From a checkpoint of a small transformer trained on Wikipedia.
Architecture: RMSNorm before each block, rotary positions, biases on query, key and value, untied embeddings.
Each number is 500 + 25 x the weight over the matrix's rms, rounded and kept within 0 to 999. Layers, rows and columns count from 0. Numbers have three digits each.

# up: layer 3 MLP up, 192x64, rms 0.198, rows 16-82, columns 0-63
# down: layer 3 MLP down (transposed), 192x64, rms 0.126, rows 16-82, columns 0-63
# gate: layer 3 MLP gate, 192x64, rms 0.211, rows 17-82, columns 0-63
up16:514502513511503519460467496498502485451458500486543465507475507546487507506475499493499510533494513485510515530476511483535480538503529517555536535470519510487466446572473508513518518485526414
down16:537471477516498474530532537492511519539518517515474520486506454520498516473540521504537502464506498489480487473497495514487515527479458495460490462544467505503520527496494475501500480542507556
gate17:560471507501508478507471494486474542506483511476529518526509507492524514449497507514538556511500477523528518474496516490512482506484451487508518496524489512504536551485508493521489478544515454
up17:483509491520485519480551484490524488539502485515507494508533498497471468476503507502520490486506476497507500498514473479496533526447517487506444522502523504476523493503455464496459495468496503
down17:506521510469482507436541531483484489470510491533500531497509536515505512511509488515495473489490503467451510512470493480438461441533491480476515521499483476513509500522524523510495516503523485
gate18:546484506485489506516520494498490501554511486473514493485511473518468512493521509523480517489532532511534501462509476507470499487459491514442507525505485501478496476488497500499482515516491538
up18:494505465516479473492465498526500497460549490506526507508506485492519450514476495486535483545472445459453487512504516498490536486493498524554516514484490471511495521493514502528530509525522444
down18:493529535509524551520498513501534519528471525478510493469497508480493535488472526514473493457541547537548506499502488501502482511508482489467454501536493519517542497498483494496504551485473518
gate19:550434495476502513486477514485476517482511444489497501498505454475527497495498543453525518517504512535490532524497531534469470514505454515511516478503511507497556465469503501522521541489511444
up19:525531441530530494519533515471511504535474519540443490482518534489464526525511492529469517484481479545488510522479486526525524494528528508522535493502514522483463538463487489465489469519508473
down19:538505476474544467553505517500517486530487530524481456517511499483533516533483533484539495497482501545492493520516518514497499481498458496531514468494465486496501435467509513544492495491518463
gate20:508517500506508518507478484460471514531508454491524561458502521501517528481462495502499503477467514541546514504523537491516503483519475491481467513526501497476507490497475511530466461509464503
up20:545460507481518537510532509507481509514467530503468537495493472495474513492502519520516496541504538514544521502498490521502503500491480474477487495513460538484510518505500504539484479494489468
down20:524489504509473451456494534513500474547525532504513470499503499519511476533485480472517532483533450503462482510503507479504482494517493502473484509448479512508459505479492505466527493505541532
gate21:463524491514536477500481509485501509469510472513538509528501514501458500486506489500532517481497483485498510457477493468477505517503477506554511517518451483489559519492543510574501514516504488
up21:515491500467519447508505498524524495485539515466547535522520485542478508477485513537498510516463485502495490504507490536512474491506456521529535505487486545490485489516486489469485486490506536
down21:494490519483436521527480496493512520530483523512441486512520485522479507523509498473487503510499482501474509479514497542557517527484484500450479466505476520475501508485493506497505519527495486
gate22:473492494551484501512515539492505498474499538475506511508449518498525497475502551466517495494533498488479496496544514474515489491497506480539477528505502494505506505518456520523539508534463507
up22:500514497485483498493518527483495506465519510513551439480467540523444492495492523481499475504515527453522477499529482503521505511516529501456490467502494493504530474479495498513516499471536448
down22:476483505477475522495465487526504489515487468511451519510533457465528530524514433528486517490493498540503514491460508511486519486500473479517495529479518474485464522509530457476473513521545515
gate23:523470505525517469467482539497495517439538522467514513542493491456501522509539502535497491472510499466514520514492519460513470487476543490487497473523500475512506505488492480468518511490520500
up23:513556496462478468508528513482513521500495506550495526477489526515499518493508501469480512527493523493512511502508460550502510505505504506506512498459522549498523472542517449530466494503518505
down23:497514488499479457513497494525487481502536463503469515499511508496507499516501508466514453478489510514475495469501479515470524480491442485518486527474496534528548467505477475520470492536489509
gate24:523494500485490517457468500461478533482566493494441500515494490479546491527494487509498449481475531493525518489518510484497486471487501444499524491500498518487480496483528509480516545479493512
up24:524504486453490505470474483486494506492530484529501545520548453506561460516465511502487454472482515510514508509471521517503449493487524518536496455493498486505465495502511475485471511517488487
down24:523513505473491518469485511465508514528561475496458541509482448529568489509482517510490441461483533501511505502509496499493510465516496459489518476550485512474465503499532520467534512478496507
gate25:469525512510463480517510508503510486517501503496492486519461513484492493531485490530518511515532495479520502449517477467516499492460451479486495495476499491484534439546467543474487497497458503
up25:505459546533472521544507510510540488489485507530498511522530519474498455499505517529511482492537470478476508483482506508505475504463474484507522464502456520518530459500499477468527498510489524
down25:487524500477536423515484490509474519495538485465528485485468442509520491521487492489517523500512491498508500502490497473489486490544524518486505498518507492479521524510494519531511511452488487
gate26:525476486475496488460500524462487529494509525522505514489497495513459503486535503534507495503520469502502501475499456481491468515527520511505546479498499542459500497465550461483537509492537467
up26:461507454504532487511462478526501511557538482517525516516465460490502483515473531509480502475493443467495528477485489504492476456483506491506514515461503508519503486476502488513499497522477466
down26:455458504499507480498491517535500465517469525529496567479491452495520507503488555493476481489507467499481527496476503521501488546515522492505496505493458504507487473531474466521488517482488522
gate27:491520472497516460466504508544482516426502500488489500514444445517521505481481489498501486484479527487479488511523503469487473493520520535547484518511470516524534523452492533532508507479473475
up27:498513502523484493501490501519516535518527508511503527510488484523532461534473479509518480504471552469496505450543539489491500477488517495545486476469483504542514467461476537501490544489507494
down27:489506491490489495452489485494489523441506516518482534500482531492542474520504447478486497506505498513504488510470495508460495529521495496496532523527491514488522520498491504507481455468491472
gate28:472562495541504524518522533494532506503464516504498496487508489454497541495519530531505511485507531475478512502523494526480495488476502485528486517536464478511535514474477575510470476522457488
up28:502490522489522512521510490529497511539483472482518556531534523512445517517523458528522468472498491542544498552474472511580497480485468507504537480485512469479506507463462561488477543517518514
down28:519497479503450486535471448507454512491531485522472444492509502469508487491479529519489499509472511473506472482505554520442472502539529465476519527489444490500524505517514480501510474478466490
gate29:477498522519482529505509459490465486517492473478497480459493496483501549482526476520465514524507530519513428493474495477494490537469557490462503512517462480504474475494499488450475441504517546
up29:519503473513493507510492507507466491517539478480474531475535472496488509516522491500503481522505512524532482494519508527490501520468551521467517514478477533497509524515533488452506474507480501
down29:529477511506489505499474489475495481522484468465468518469466478500513479510518459518461509515511500491517500492477524517514522489519531511410527479488506488500465527508554491478479493517526527
gate30:511466522520451567529544495482541515510467486498503477529474486497513486497534510480500496468474519500462536510552474480501441489504504510514471489539553467490483490510480501541535536499505489
up30:484483468512508520496483512517531498510494502513493525495476526508523475532494476516523465475532545487522534510536492523486509469484512504467488506530530431495519501514469507513528489495486512
down30:477509493479472456533519495506483506514526522499502514468488470512485527520511533495526526481519526476497499480495513489533502491522506486468499414496489509536508536538523526540480480490503518
gate31:525480481508534469493445500526539478478485495521543459538457517498516493480519553474500501500506533474468495473509469479503482508553523509472478517528514515472496527467554496511530499482505481
up31:472537493483479509507493531468465520516503506488509514488514497495542517493498530484536464530479476551508569501506502484492505552544509513462549488479501503498528461506522538474514510516469509
down31:487466491462518470528462543525502469491537492514523434482523544510516520499490507542523497498542523494516514494493459520508506508514508506514498530491511497503486515495477517512504480505486450
gate32:502545513499509518475518527482474504518491495535517465495481528531476478504478496524448472486457503474477507469512469506475471510489477506485512482542562524453498457439502488482523481489480559
up32:507510503472473498489488498486468504524481488532488523535471472542466481531462445509486487516502526499525472454514477519471481520550439486494508512521527537469558446493432531513494484518495500
down32:560453525492472522520523521459488515466508493526513519460472514523478509498503498438474485497518515462513477489499485476493476492463474561495534476507526510504487487495522507480519485475469532
gate33:489511487510484466486473491487490500532527488504485495487500472519516444534489461490467504484500498506527493490539531519504477496516517498526514499495501482462484494514494473533519496515498471
up33:465494534490521514508490459474493455501521460460476490455485494460496550506500473544507493507505498511512507526487507514474539481474494500481479514497477491517511491475511490476484509531516524
down33:497496536485527512494500503511519467469536477473485493488477506475470535514508452526523499498543536492484498546485524481495497490500529501489475518469525471496518495444519529490493519529483506
gate34:479503490460509492539493492518515501488528512461469532489510516454530541488483516507497469520505504457483433474510485484431522438464503499466505505489474469542485517470528495514480481512483502
up34:538512465506534508491463471526481492470509522513485494524495537491502477480484543486538519506442506495447495495501505488513479506506496484510540509449519492509494516467536472508506530488510473
down34:457524492467461472524488501482484507514499501474462535494548485464483477476511514496509465512530479471511488497494531532514492477484514509479451496527444468531508519482561501484474463490475519
gate35:475533500486528501523482506492470498538515523490470522463502498499450566517479494483486505469423497509504499502496496552514513492459522505438467515469521497492523502480513498458475530457506534
up35:538507462502482489551469495495548437503464471521475508519506501494529489536478499489509507516536452486525483469502456518497507505483466531530495481487502527505533523520471507451504495548514482
down35:452512500504501495535462539480449545502493506489477497513508477536484511530537497473467483510461515490528534507506524545509476526489546538468489519493512481485481429516476507467511519462519502
gate36:445512475517537487517466518519472472538517457449506536498497444483528468489495490564504498497518488488482565484512517517496504552477497529502507512524457518485552512485492528530498484497489523
up36:462528505531507497472472495534534508514514457471474474546491470498527459539503433534546511481506493467489496507514541500505493488516448532539472496501492476521556502500479556517478502497522498
down36:496547503494552490494524478472493512479493514503488467490460484507512468549463483460454470486525480549495508497494511515451511446483514487513466530506534492486488498477466520455534514517490502
gate37:498504450533465509501529526487474531477540522473472491509501435535504542529500463485491521475503432550527549501530506489546541467504499472482474509549511511479497483485520524516531525502451480
up37:472535495475510506504495469511505496491486491479526479504495459538472506561467494535487471483499536507503467489483513543504508473468536482439475537524498480489481505518496483505522467499511516
down37:490481548493535491514434465488529482525502491531528457486484533477525440500506487491492478475494524473476502510478495551443499502497506532482462482464484500511547520508478477465493482454508513
gate38:520538507500514512551515502477482481558501537514499472454475503514465516523486484523471493461477511494537462482512465515507562474472531491517502511518536506512495492531481510481461517511477491
up38:546519440498520507525485517519496534484519502495514467461456475467513540494486548528459495515542482477504515536533526505524496513502513498513490502540493529559476501538495514505505484493520493
down38:451473556522443514504457500478489500461513490518486517512545495514545495454496501493527527532516511540492485449482500491512456542515490466470511515469478477471503475483517511514494474482540519
gate39:515450494523503474485516549492507526538486499476508472448457453493533481500546505536510489486531516474509453526516489478510495494476537490529480554530528493476469520475497511524516520492501460
up39:454555513483514493534494424482482474480536474483474492523499509516485487510479489471491494525462499503496456501485509531469511559480486522522502503430510496522513476515529497468510465512489514
down39:536449487491503514469485544528511508527482517486543480479460485482491500483511518504475496508523498499471497503525528480453513463496549484456495537549498476485501513473484532531524521517496491
gate40:526497511518472498521473502501486517489477457499502506477521479477502460521495456497481463491528515502482503520459524547524482516502488535542506472488502468507535502478466505514484530487524492
up40:502451464481504520492501481475490439515520499495493471485505500497504524510463506515486525498509497487511485523477503479509480481457525436467470508512495496503452500492507545506516518512534536
down40:505485480487541486508487478493463447510534484487487493514448527525474500502446482510497510496475472484499505508490503474527443521493506472458500533522492485481517504502501530475543481517505523
gate41:465529454503520530476488459495468530452460539499525521509530537504518562477450534498502483496489503545504483463496516461500481532504427509519535494499530479481503534534505482520511536515504474
up41:548516467491458501514495509475501505505525480498492511471466524534518526465475476460481488463486462454473469489501490517522569471492519512520459516475483515474463490493487456571486546490534463
down41:531494482507516429505462500438486479454539484536501520508493477506493490454504550476489508500518520485480528479511502521495565511545534470530506520532512494465500476497520541511481475491466536
gate42:488501514508491555500518481543525503523576515502488478510507520502548526502500483532480472496491491499488536478478504468461518412488484493482450466551481459473462510493494469470451485476486552
up42:540430493506527479468510514488487479485492513507485499547520513520488472452518529468503530500470515509479485505503504491523464521491506472478527518527500496538469533483547481510549525490534506
down42:500481466489502537474508505560518489476508544514508523501524535484501522475498493514486486503474506475522462466463526508522463490484489507484494454538448494463491480543520474522488494482458479
gate43:502521467509504497492537526511531464498491529533521562465517481539523498509487506492513535473493500536504503445509513502519471543475504483450486506492518507479496511499564488478502499470465501
up43:540541483463489531494509553499494508496524521500480536497480504502519529480478524490526534541469493489495504506509534521513509567472512496463532467492500507509494502501538529450522477485472536
down43:495482548494533470511480492512521492476518498459488488494469486471516530502506526541494468523469503522550531471538447512440491493483516461545513543466503490500508499479506520435484499497488522
gate44:522533506500524542499553496472536465538466532509491514492472506520521521463480510515498536498502480485484541502514455474494489478466520461505510462541540499504511580463532477501477478504456487
up44:490505463537470478482491491533513489471498491525450489505496517467556531469540497508487468490516480459500473534476474514515525472490512529483488485540498525485495515448565488502475498480513554
down44:495523494495478526468527501481528468540487568490515524506479461471513484499507584495491560490477480496490539518477545513510484512475519495509503501514515506536489519457537525469471481489478489
gate45:546498509498505534491507471470483519538445505482532523508510519513465533447483511481514497503472509550495482470475506471523483514544523479517525514514512496468527522517515497522543488463516496
up45:489497446495466492525474533455485453495563514528479490465491473505520513462490491513463477507491442531467479494500454507484519489469509487510445515496460499509440525518505491511516478530505440
down45:500469473506522483488532467524478497529503464493508495479533515498495560436469511492427514516495506482461478504501497472458520509495489474522515471504536563473488495472480481492507485529497478
gate46:522542489523481521520493526516488481526502509492511497499449481504519496506474495499512450511505499476497485508534493506490483467502499488502511542522479496480517523499462546474474526535482460
up46:486516492467539488517486502537454498528491502529515490498511524514493472520519497535521522484490524495503500471518508499450514473464463503457503544503524497479507491504506482484477469505451469
down46:504483477495525514481497517467561501507507495464481494471476503494469502497479502518488494546496480537502569518508501544524501511502505520549483484502499505518465513502484521502533525495521523
gate47:464504492492518472500510526537508505467569553500475506492501483503508539445505523484519501494522469503494484535511493467518529496523524488470462500494480483483513485491542499475498508492526501
up47:500544511504524469487516497539515467503501503507513507491504525504538506503523542513536493494546505505491494508503506494494549530497512491471492490507505545502472519479570477501480532442480514
down47:489517483497462522510490519488500516516506523496474500492482471509503471525490505473452455519494513527484538472494503525507504510504471516495548489530477500485476509490456514494490463513443521
gate48:428588498502522464569464470485534469512532473524493462478493542488464496503490475534462503477503510455542519500466496483499466490500527441531492490493511453510535476489517458473478512500503497
up48:481503514492546464539460472546481457458442461474541514504536488533499508500472513464491510508498458505462452544512538567481522499494498552518519514480515517497460534514495472503504544489477507
down48:508509466527539532534473480522503519497508535484513462510579471490512507515476458448481553489502480490534490522448540534526486529499528492543496460499487546507504501508488451520519469473503520
gate49:492495491501497507474442503502517474483555529445526527520515546499459525508456506563495480449501492494523478464497509500471536513470457511462517534528513473516529487544547490487538469487499521
up49:538448534514468514491513523481508498516460480536504453502479491536477443543462510508519523500492522490553478497512531536429517479502468525522510495504542480549538482529504488485489544518495479
down49:492511471532514505466527468491476528492447492495523540516466522527544476503538483462492516524448525477482512540495517496549438463498533484506523463499533515494462480480425495526511491498524487
gate50:457498473502516446501459477501503485496502484503503496489539503497502516477529461530479510474518489464511466470459518426505515522507490486479479530500482519467540531479507487528528461484527533
up50:467468511516464495516464488546468518489494501526487499529502492504487491479496457512506520470507502453516453510477499519510485494471532484529502509506503517483482508493465470518506502488497566
down50:464494484484484489493486486503526538490507493491511453488613461489523511495511503489505497488527520493504530518522487497504524526529487517480520463488478513504518457480522534531515474500539508
gate51:507504504481490493463497456469515493491528504495545497500508475515526484497467500495503524526490509512488488467498451571500484493545518503506488539542531434506508482456534441527521473484514586
up51:498508508486534500502489464535490489506492452517495529482534491518530506468465527492521455502495527543479495526451544528525527501521524553508497527497470477452475499469533473489490498490481550
down51:498535511461508466462465487487484525483502501514520505478530497509573507521443523514511551534498515508505502474500470546476523498528505512505499523547477484466508473474504442498500467499468530
gate52:518498465519546476432498509506519547515476472522517520534500511502507514498465536547527514487510489509483482446550500491469470477504481471485478473521528486498508490471480517520530511463479489
up52:504519521493548495489494499478492494538487525476522543483537474561489524555446503489491552456495464526512520488461508502493534477481491493504514513486533491492531486489558500496476509536509524
down52:485483469456480521502517488497499500493516541507492510494489479504478518480531497519505464515516458525539460498513527515519524513518518491492553493465495501442475472482540497482525509463480508
gate53:546476503498520514491506499497501520536505471539517527541511506514489516503508531461463532475536530475470433530482554507513486474541491536529500504573516500447503518487451494504476488479462523
up53:450543489554516521483539469514515469463505489481496512466510494501531493479537485492547499451457528503465497544542517467488481518433537504501534513506529499485503498504488523495504476493488488
down53:469526493535522488484533472504508500467534476472482481515450550475545467538526462522532505507479534501457514511503494508524487527522472502501497483475529493488484521512512483523566494497455456
gate54:506493441465462474484500498476459476485478499445479502480500488490542483514497513487521512495525510512499523514524502527464528477501520507521508536503461492484542474463529510527496513523457489
up54:488494487509486492518431503499485474515500461490514469494519496487504525465497477471463488517523486496511479523515510492463491532536527509488484497476468515506514504470492511486550498541546502
down54:500496481494508479540498507552496544527504489455490509511472483538522467504501527482516448516496522505485508513524511501479531487499541529492484496521473544484481540523482541517489537519487502
gate55:503478470537487515470518513465518498507527574469494517494487549482518515460518505498480508508471477474504522442528483521522516448522460514499438455566515523537487501468476505530508494519518480
up55:494473443513485527496487511464502489486534489469484507496496490479558511483508503488479494528480477479475520484508489524523539468511480524506484508543467471517486495495482490550476462533516467
down55:507491514508499487477527493511514495538483522545548473512534477520452456498482542512533545475504461507499489496491503490538491530504529499468506440477512497493513517514509486537483493497502501
gate56:497518525505443489512508512486486550503532509520501527470477521486509513496516544506513533492515507520478487428489481454463515496463493492494496484511498476454525488486523517509496458522500486
up56:512479522525476501516525507530534509458501475478453508481519464513489527515528475472456528483483484498525504462471498495531486505522503470487524485470511545527504505503516477489472499468499534
down56:506495491512497486497495434483458507504482490509490543486404493501509474502549501476506529508506486506509545483512498493523509531486465510532480528506466461489465467514535490475488530539501497
gate57:526448489509500505508517516488457477529514514469461522508491502524489554524505495484520521487482502474540497479518533524505472438516495468515502476464472514541537541444491497440529502503500519
up57:543518565510503520494497503487478512478513495493484490518446517492496513519460496499494496536494522515518528516527484529479485500532456539526531511484514527525501497506489498510531519541483546
down57:517531497554509478464499498503532529490484484512545496483493482461520520517466525496499484493509498510479537516499502503484534553488481502472491513534503504497515473537452552515461495510481492
gate58:525473493499511457450484481511448528491524505506492514537574497493535490476518504521478473530500479502518465545528564490486476494518501509522543509526505484455450541448510499486494503520492498
up58:510452504543522517485475522461457559521465466517537525465476550449492523489498502544455516482490534543495478513461505488557518468537532519507501483521550504474463484543463560489501495520511504
down58:506477526498504487483431477456464528510532471518525505451490495458494500484485460477485493515508535548493488542441490513579536462521532536508498487534502502498503518500443515480489479488496485
gate59:489486533510481503487501478484508480485499521491517505497533522523514458488521513516470502488502539489540519467555509469493495544506493493497513471506479550496550460473491544517535482479479488
up59:509516498476500531512497492480480513474500497522510497567520515519485462490508503505492461461495492496482510442484466504504448550493461463518526447483502536513551492531480519498533507493524502
down59:479479547510482502518490485479537473484496480453504477467526506523498489499487488477467532463475499475558511463519513513510531505492463498477512474515554490512517489483492514507475480491524514
gate60:502505485552477519490469478539511481510457469532523478489507508496526477511493525488474529485488544493475503523482522501491485516489496530500520510507494495470479486513527468466506531441500482
up60:498476498510480534479538500537500446440471468522531463518513434522543461509491539494544510474491527492491474482504462468500543508460509528505488515521465486479449423526517473522517524482426534
down60:504511490488532499474520510527495492489458448529490476495466455521561492518496503452521504449468499520490468520517448495477491517511515522480458561503464505522481443481494511493506461483469474
gate61:484518491505544497488506469521468506492508525490497489562495540517516508499498553496488504547472547510504542455535475462510475521491508472476508547521489485499538498498492497487468457496526491
up61:465548477503519543534501505505519484473507484451525459491478486525493525477480501490475486540520541499455530493518499476491553470494503486505476526518535514522512516524487493472453475499480445
down61:522485537517501473502533530481511506507473555500501553486470488492522528540494480505504522439513444468484487501494495538494516496513489520470508484469465494494485490507460513533569496505491563
gate62:496506513511511494505507510497493544521494510537510549484545487481468525482516543485505514497502498510469521490503492511481523502485511492535465485501526468449491473500517477461466502414488490
up62:558529554496479456547505519494488512482475511522510468534538509467480508480520535508491521528490514511529519525494539507476499515509509470489529514456530526478452474525530498470474509430486486
down62:510502520474517479494488516528498464489552464488534515504473465494478427507529507448534498511497467488546517535502517478525538508521473477451497522510434532531492541503519529513487477547521540
gate63:558496546520503473493514525503476500517467521478463489512491494476492513505480474483477567524542516463503524539497502512531474506499477481479548500506472481516566457470495482508489510471507509
up63:499497518537536517549499452535487473485480506519481466537522493534498466502514447506523518531473490476462479512510500469512491517497483539520527507526468484541492489544488481484493525495520530
down63:531522542511504490490519530481489456512462520540522536457512512521522504525520451504524530489477524483498493522462487510497533497536497525467546529510495469529530489485471475527483476519522506
gate64:506530482491477496509508515468516476496525502469525490496474455514501529450458535506451537543524498458483513472522507531491546472486537450486451513480481526540508462477513474531482519501492480
up64:519468511473511542488456513530512524487490482530487476506547516430515513531524491461527516484496496510510480493511487492501517494499462474500472497494537484529483533511491525442501483495458494
down64:486512538484473488513518529478484490499473541479518514514461489542500498461470515536434499540492491450521514486503519484508532444498540514488502540491490492530497484467504463541482481495501506
gate65:488475450522459470492494513547490456499491511534506463500505512491512476531480471471472517529520507494489443522521522530487484543527505499521465517495454512502502519499480520459464508490461514
up65:540498513479492516504482468453502519516539495517470496497485492525492515487473485465500523530490489501521510474518513496466515458471511525470454502474565474521498478535517509522482499539495486
down65:533488571490528525511537476506518543483496516507465488521472492513481521503464509488511527512493515507463498510540528522491514459460527520490508495490525466505521460518465470512493515468500465
gate66:468530502536484492538465475497527463517520527538461499491494517506532460534489455504531468489548522468488502492513496521466495488492529468509472527499500436504500504490519535483462537453457494
up66:541496514496535535495554513506525459485467525523525417473476525546478504493489521474499485480448474506517478522514475519496525527491474531503490548490517543485532477503512465504483506484467469
down66:523483461522536532513540559510515508494476480544521484495485490490456490462492544491465530496460496494486469523483501499506535508459476522473483503480498527501513521503450457521528526494497532
gate67:508520506473517483544496506501527525513509505432500477492513482460496521511464502545522469463505506522495457509509505535485520486472514486484526548487500480519520466521464532503498476494458484
up67:543489527483496532477509510499448496523491450513494469537474460522440462526489467502500533484490486486472450517513500534500473531487486511494505513477533553488516467507467512532499515499469547
down67:484496508537463498485490454519536497476512534464509520456524516473496500472486516510496471526474495511532504467481452437504512469464505478496478502512499451491492484509487510453543506510497488
gate68:511519525500471493501530499501550484503491488520469507487475527482527530503505495501483513508527536508529503486480519479521510503499492452473457483522498515555473480521513477483491537441483493
up68:493523473486476544476471509495494474535449501480516520488503477538519461504481535525509500501520519470503539505524481466481484480482501488502544523497504490460525545484527537510484458516490480
down68:534529514522559522471503511505491478551482530541486483481538509480512468521505470492514488504517482502479477492513532497536454495520504517465487502477499490498504494484525513493488497473483541
gate69:488509471552515546528493493468486456546450521495515496454509510464497491507496483542563488495499516498499481470521491507488543477448506512509538527476522481520536474528500541492515518551436499
up69:488490495486488485518480476526499471492499450510477521500527441514520491484512507508475529513541501460477528508548504510458467482472491498477523498452527446445493461464496472492522499517486510
down69:504514490507472535478504516493466483526476504445502485472516483489505478524476477496553476500524473498531484452481489513507518470466548482503498560486466470519518511471487496507517500567448535
gate70:458532487524554521467528506523542482484479500517478513524505498511506516526497557497487467447467523480468457487498506549519531480498508511515496525538515494491490489496491477481521480467466480
up70:527509515473468487516520499483481493553494498484493529514482480512500518517480499497479502533507497546540515515508510489508480496519494458490510476483518551534501510490486516450506557532485511
down70:500522472496476518502518524517452488468504514453518532500486502517507526512488504481530500492493520542556501467533501511549524484494509553478527468493509498509492511482467504477480503459506486
gate71:498469483468467500513500537475509504506501501530498502472503452529496465507516499525535487511491486475503512470496521518497516482505504509487467487537497477468509501427494479555518493524512517
up71:482540506493525464506521504535472480504516489486510472464475498515499485490497486539510485508523490517469516510526515506472530513480515496522476537483483466515519493498496444513462530554498500
down71:503515519504518514445494487514489494501483474507494507514499547470509514491473520489466511480489508511525457504498507463494459513516492490486520503475568536531480533511534502489499511459485493
gate72:516510483487488475497494484506484523535489476495517524563512493559474508500442500431517534543477526500518479519499506538496508517503519565485527517538498484485523523513502493519526509502477518
up72:485535506534525511501507458517525477560515492537482511531498549539493492536471479474542487492475551482509483511499522549485516462456515525498507512519556476482512510539500496527499478521472501
down72:517518499516516484453502473485460536460480494503497516483472465520466506499479455494513492558479477520523529488489512489416448464499466443508480513492522506491498507515500484491452459483524505
gate73:499502478504490465528464476438441507500503502490544527483481526498491496489535484524466500472479501515533496481504511489506482530489489477476526541492526476472523475515516475481511484481516448
up73:496425502501523477525541485505494550487481482504487523518494503506503496513502504465488517507534502519482468483558519527524457489498487474476483495506471530466523516491519496506495541527492477
down73:492511464493489477508475515472480493470518508493462499504513506494479490495535463493519488478513481495505481483498490462444485519519504479461497492494537485444515485461522472532530509495511439
gate74:500537479514486471472503531533490464503506505515469512517500509483535501514520517483531508512496511490500470493478534481458472492495524502436511504519535493474502498501532444507495492479547466
up74:495503428526519497489465525534464517495487547494469526526514535477494483503527485486582486498504493513497449497493493465477516505497501508502513478536509500536518489492488507484510483486512520
down74:509561479492481505542516511471519501478471499492486475519524491500485531500505478488556523453492486517505525498485487488515540496495495471486501488554497520458474470500489506546455486499544491
gate75:485449516544496516499521474518509472471507527466472461468488510450520494534531465529496486536534531521509491494525487486495474447476523461484491523492477483482485465489522553461537493478497493
up75:533528466463537453521503457496517499510550451494524500515475519473495481510455507519480473498515520538526495507486524514474513487476523486477505538464564532485506508524526460515487507519462478
down75:502525491510462525546469538481500528532484504509500459510469484536473520471497541484523506479527488485484530482457507508486524537523520515450541473510487482486490514477498522517524505534493487
gate76:495558456497504512503447491518484486512498477531527527511513512524482535477493504545499473490511469505473496491478516477501470483492531514528522489511530492469559508498520526497504520503519508
up76:469484480532514551497511535469491482463527503472487474446490430513570546497455483489467468506508490504513508530525508509553555445506551477549449511502499503514431482467484512513475548535503485
down76:514489454518472521448481493462536491495497512468510503438477427500576513462502450475455500474488487484504504524522578493524564483491514492576474484494481459496473464508465510513499501517479468
gate77:509506552474497497498496526498506526488519512503472515509521534502503527496500472513508474488484522530505514539485530498502477504531545484497527477514487482452503484505502462538435489497478560
up77:496503480549502527511554506491535513515486525472498529460481491536531486491520479549507501468473520490502526488511478480522530461452498463525539501515506482479510487470507490496499473512428493
down77:511496449519491498493523443503523478481487497508499539494496453514516522520524515506498537496495510503498499459492484504469478498531488500534504477524503486485472540481537480454517498481518435
gate78:511510503481532564476545498513517459524538489496518491489490502518502518472474517485498527545494509532485506516518508512451522472496494473484490503468520544560494509517557449498485520497454488
up78:532482487528460501496477511488514499541515531493519523509530513528518490484486516513496503527481505499507487502513494479502476476552464485562498456567538525508481461511502469514512455502516509
down78:511492506455507550501537481506515469472513482491496518496467476482497497470501488490463494515485483475478513465483517503479533503508512490465486562471455503538476515491522509521514529559475470
gate79:521491497469472500481544507533504478513557529473481469508488496514496552494498492461467526548484459472505471517488516540509530517480498513502477494480494541524464497525495485504540498506493492
up79:496483508525515502527487500506506512507467457533507541495514504504501466509511506530530478462487533529457534508497466455475475488520496471482524529521507456468517504482501487528484484513473500
down79:502514481469515503477510505493463481505529531508487480525450489524466489454501470497474486535468498463487470490496523507487505515519489509498484502493474506477496499514511478435499509523462495
gate80:463483468496507493554535511479510492554500505514449492542504494493477545515525484484500502496486448488493487545462537476527513468455487488536545500517547552490501514484505574439505516479485468
up80:450496511510482468539508490490468486467519499506484551499553536535508511482483477458476494508513497488463474468494522497516492544563508494495517472471470482504508530514509513500500498497528499
down80:455474489489518482545502517513521485550476511512477497532549523492456514498530491490487516483530513523497458555479506453525514474452499492551545521511531545478504493492505520460505478502526518
gate81:494519488511509483498555470534490499495528572523519505505520504483500547480517510530461520470458477558520473509500497488506502515495510527474494517478499545496476496482556531503494486462477524
up81:476483515465514506492510539489487541518477457462485514488494483525491507527543475483491479507529483503502500490480514499505493460470490528534488542526490486466542504526495486497505522513501480
down81:517486497510500484495507510530501518480508513531564505532512503533445501489516504524501519469509520477474530499499469487511513526553519464461527476493521491486473488504503480489485501511488502
gate82:502506475484528495533517535487500490497520570512501523498501541517504521437507527497480482480523498493454529478504433464518519497498488546512467470520517477501518514507515450489507504467531500
up82:468546470545550506473500523537509516487511521504521508444532486509517494468518473496508458514481454519495503501511482521529523524539490529530473513496469489502499521498485524499504481500442468
down82:489475488505489513562508521484534504466475530518477523466536510546492520516506571520497489466518498494501474504516500443462552524528499467517514480529509483487528533525518522535529515517464512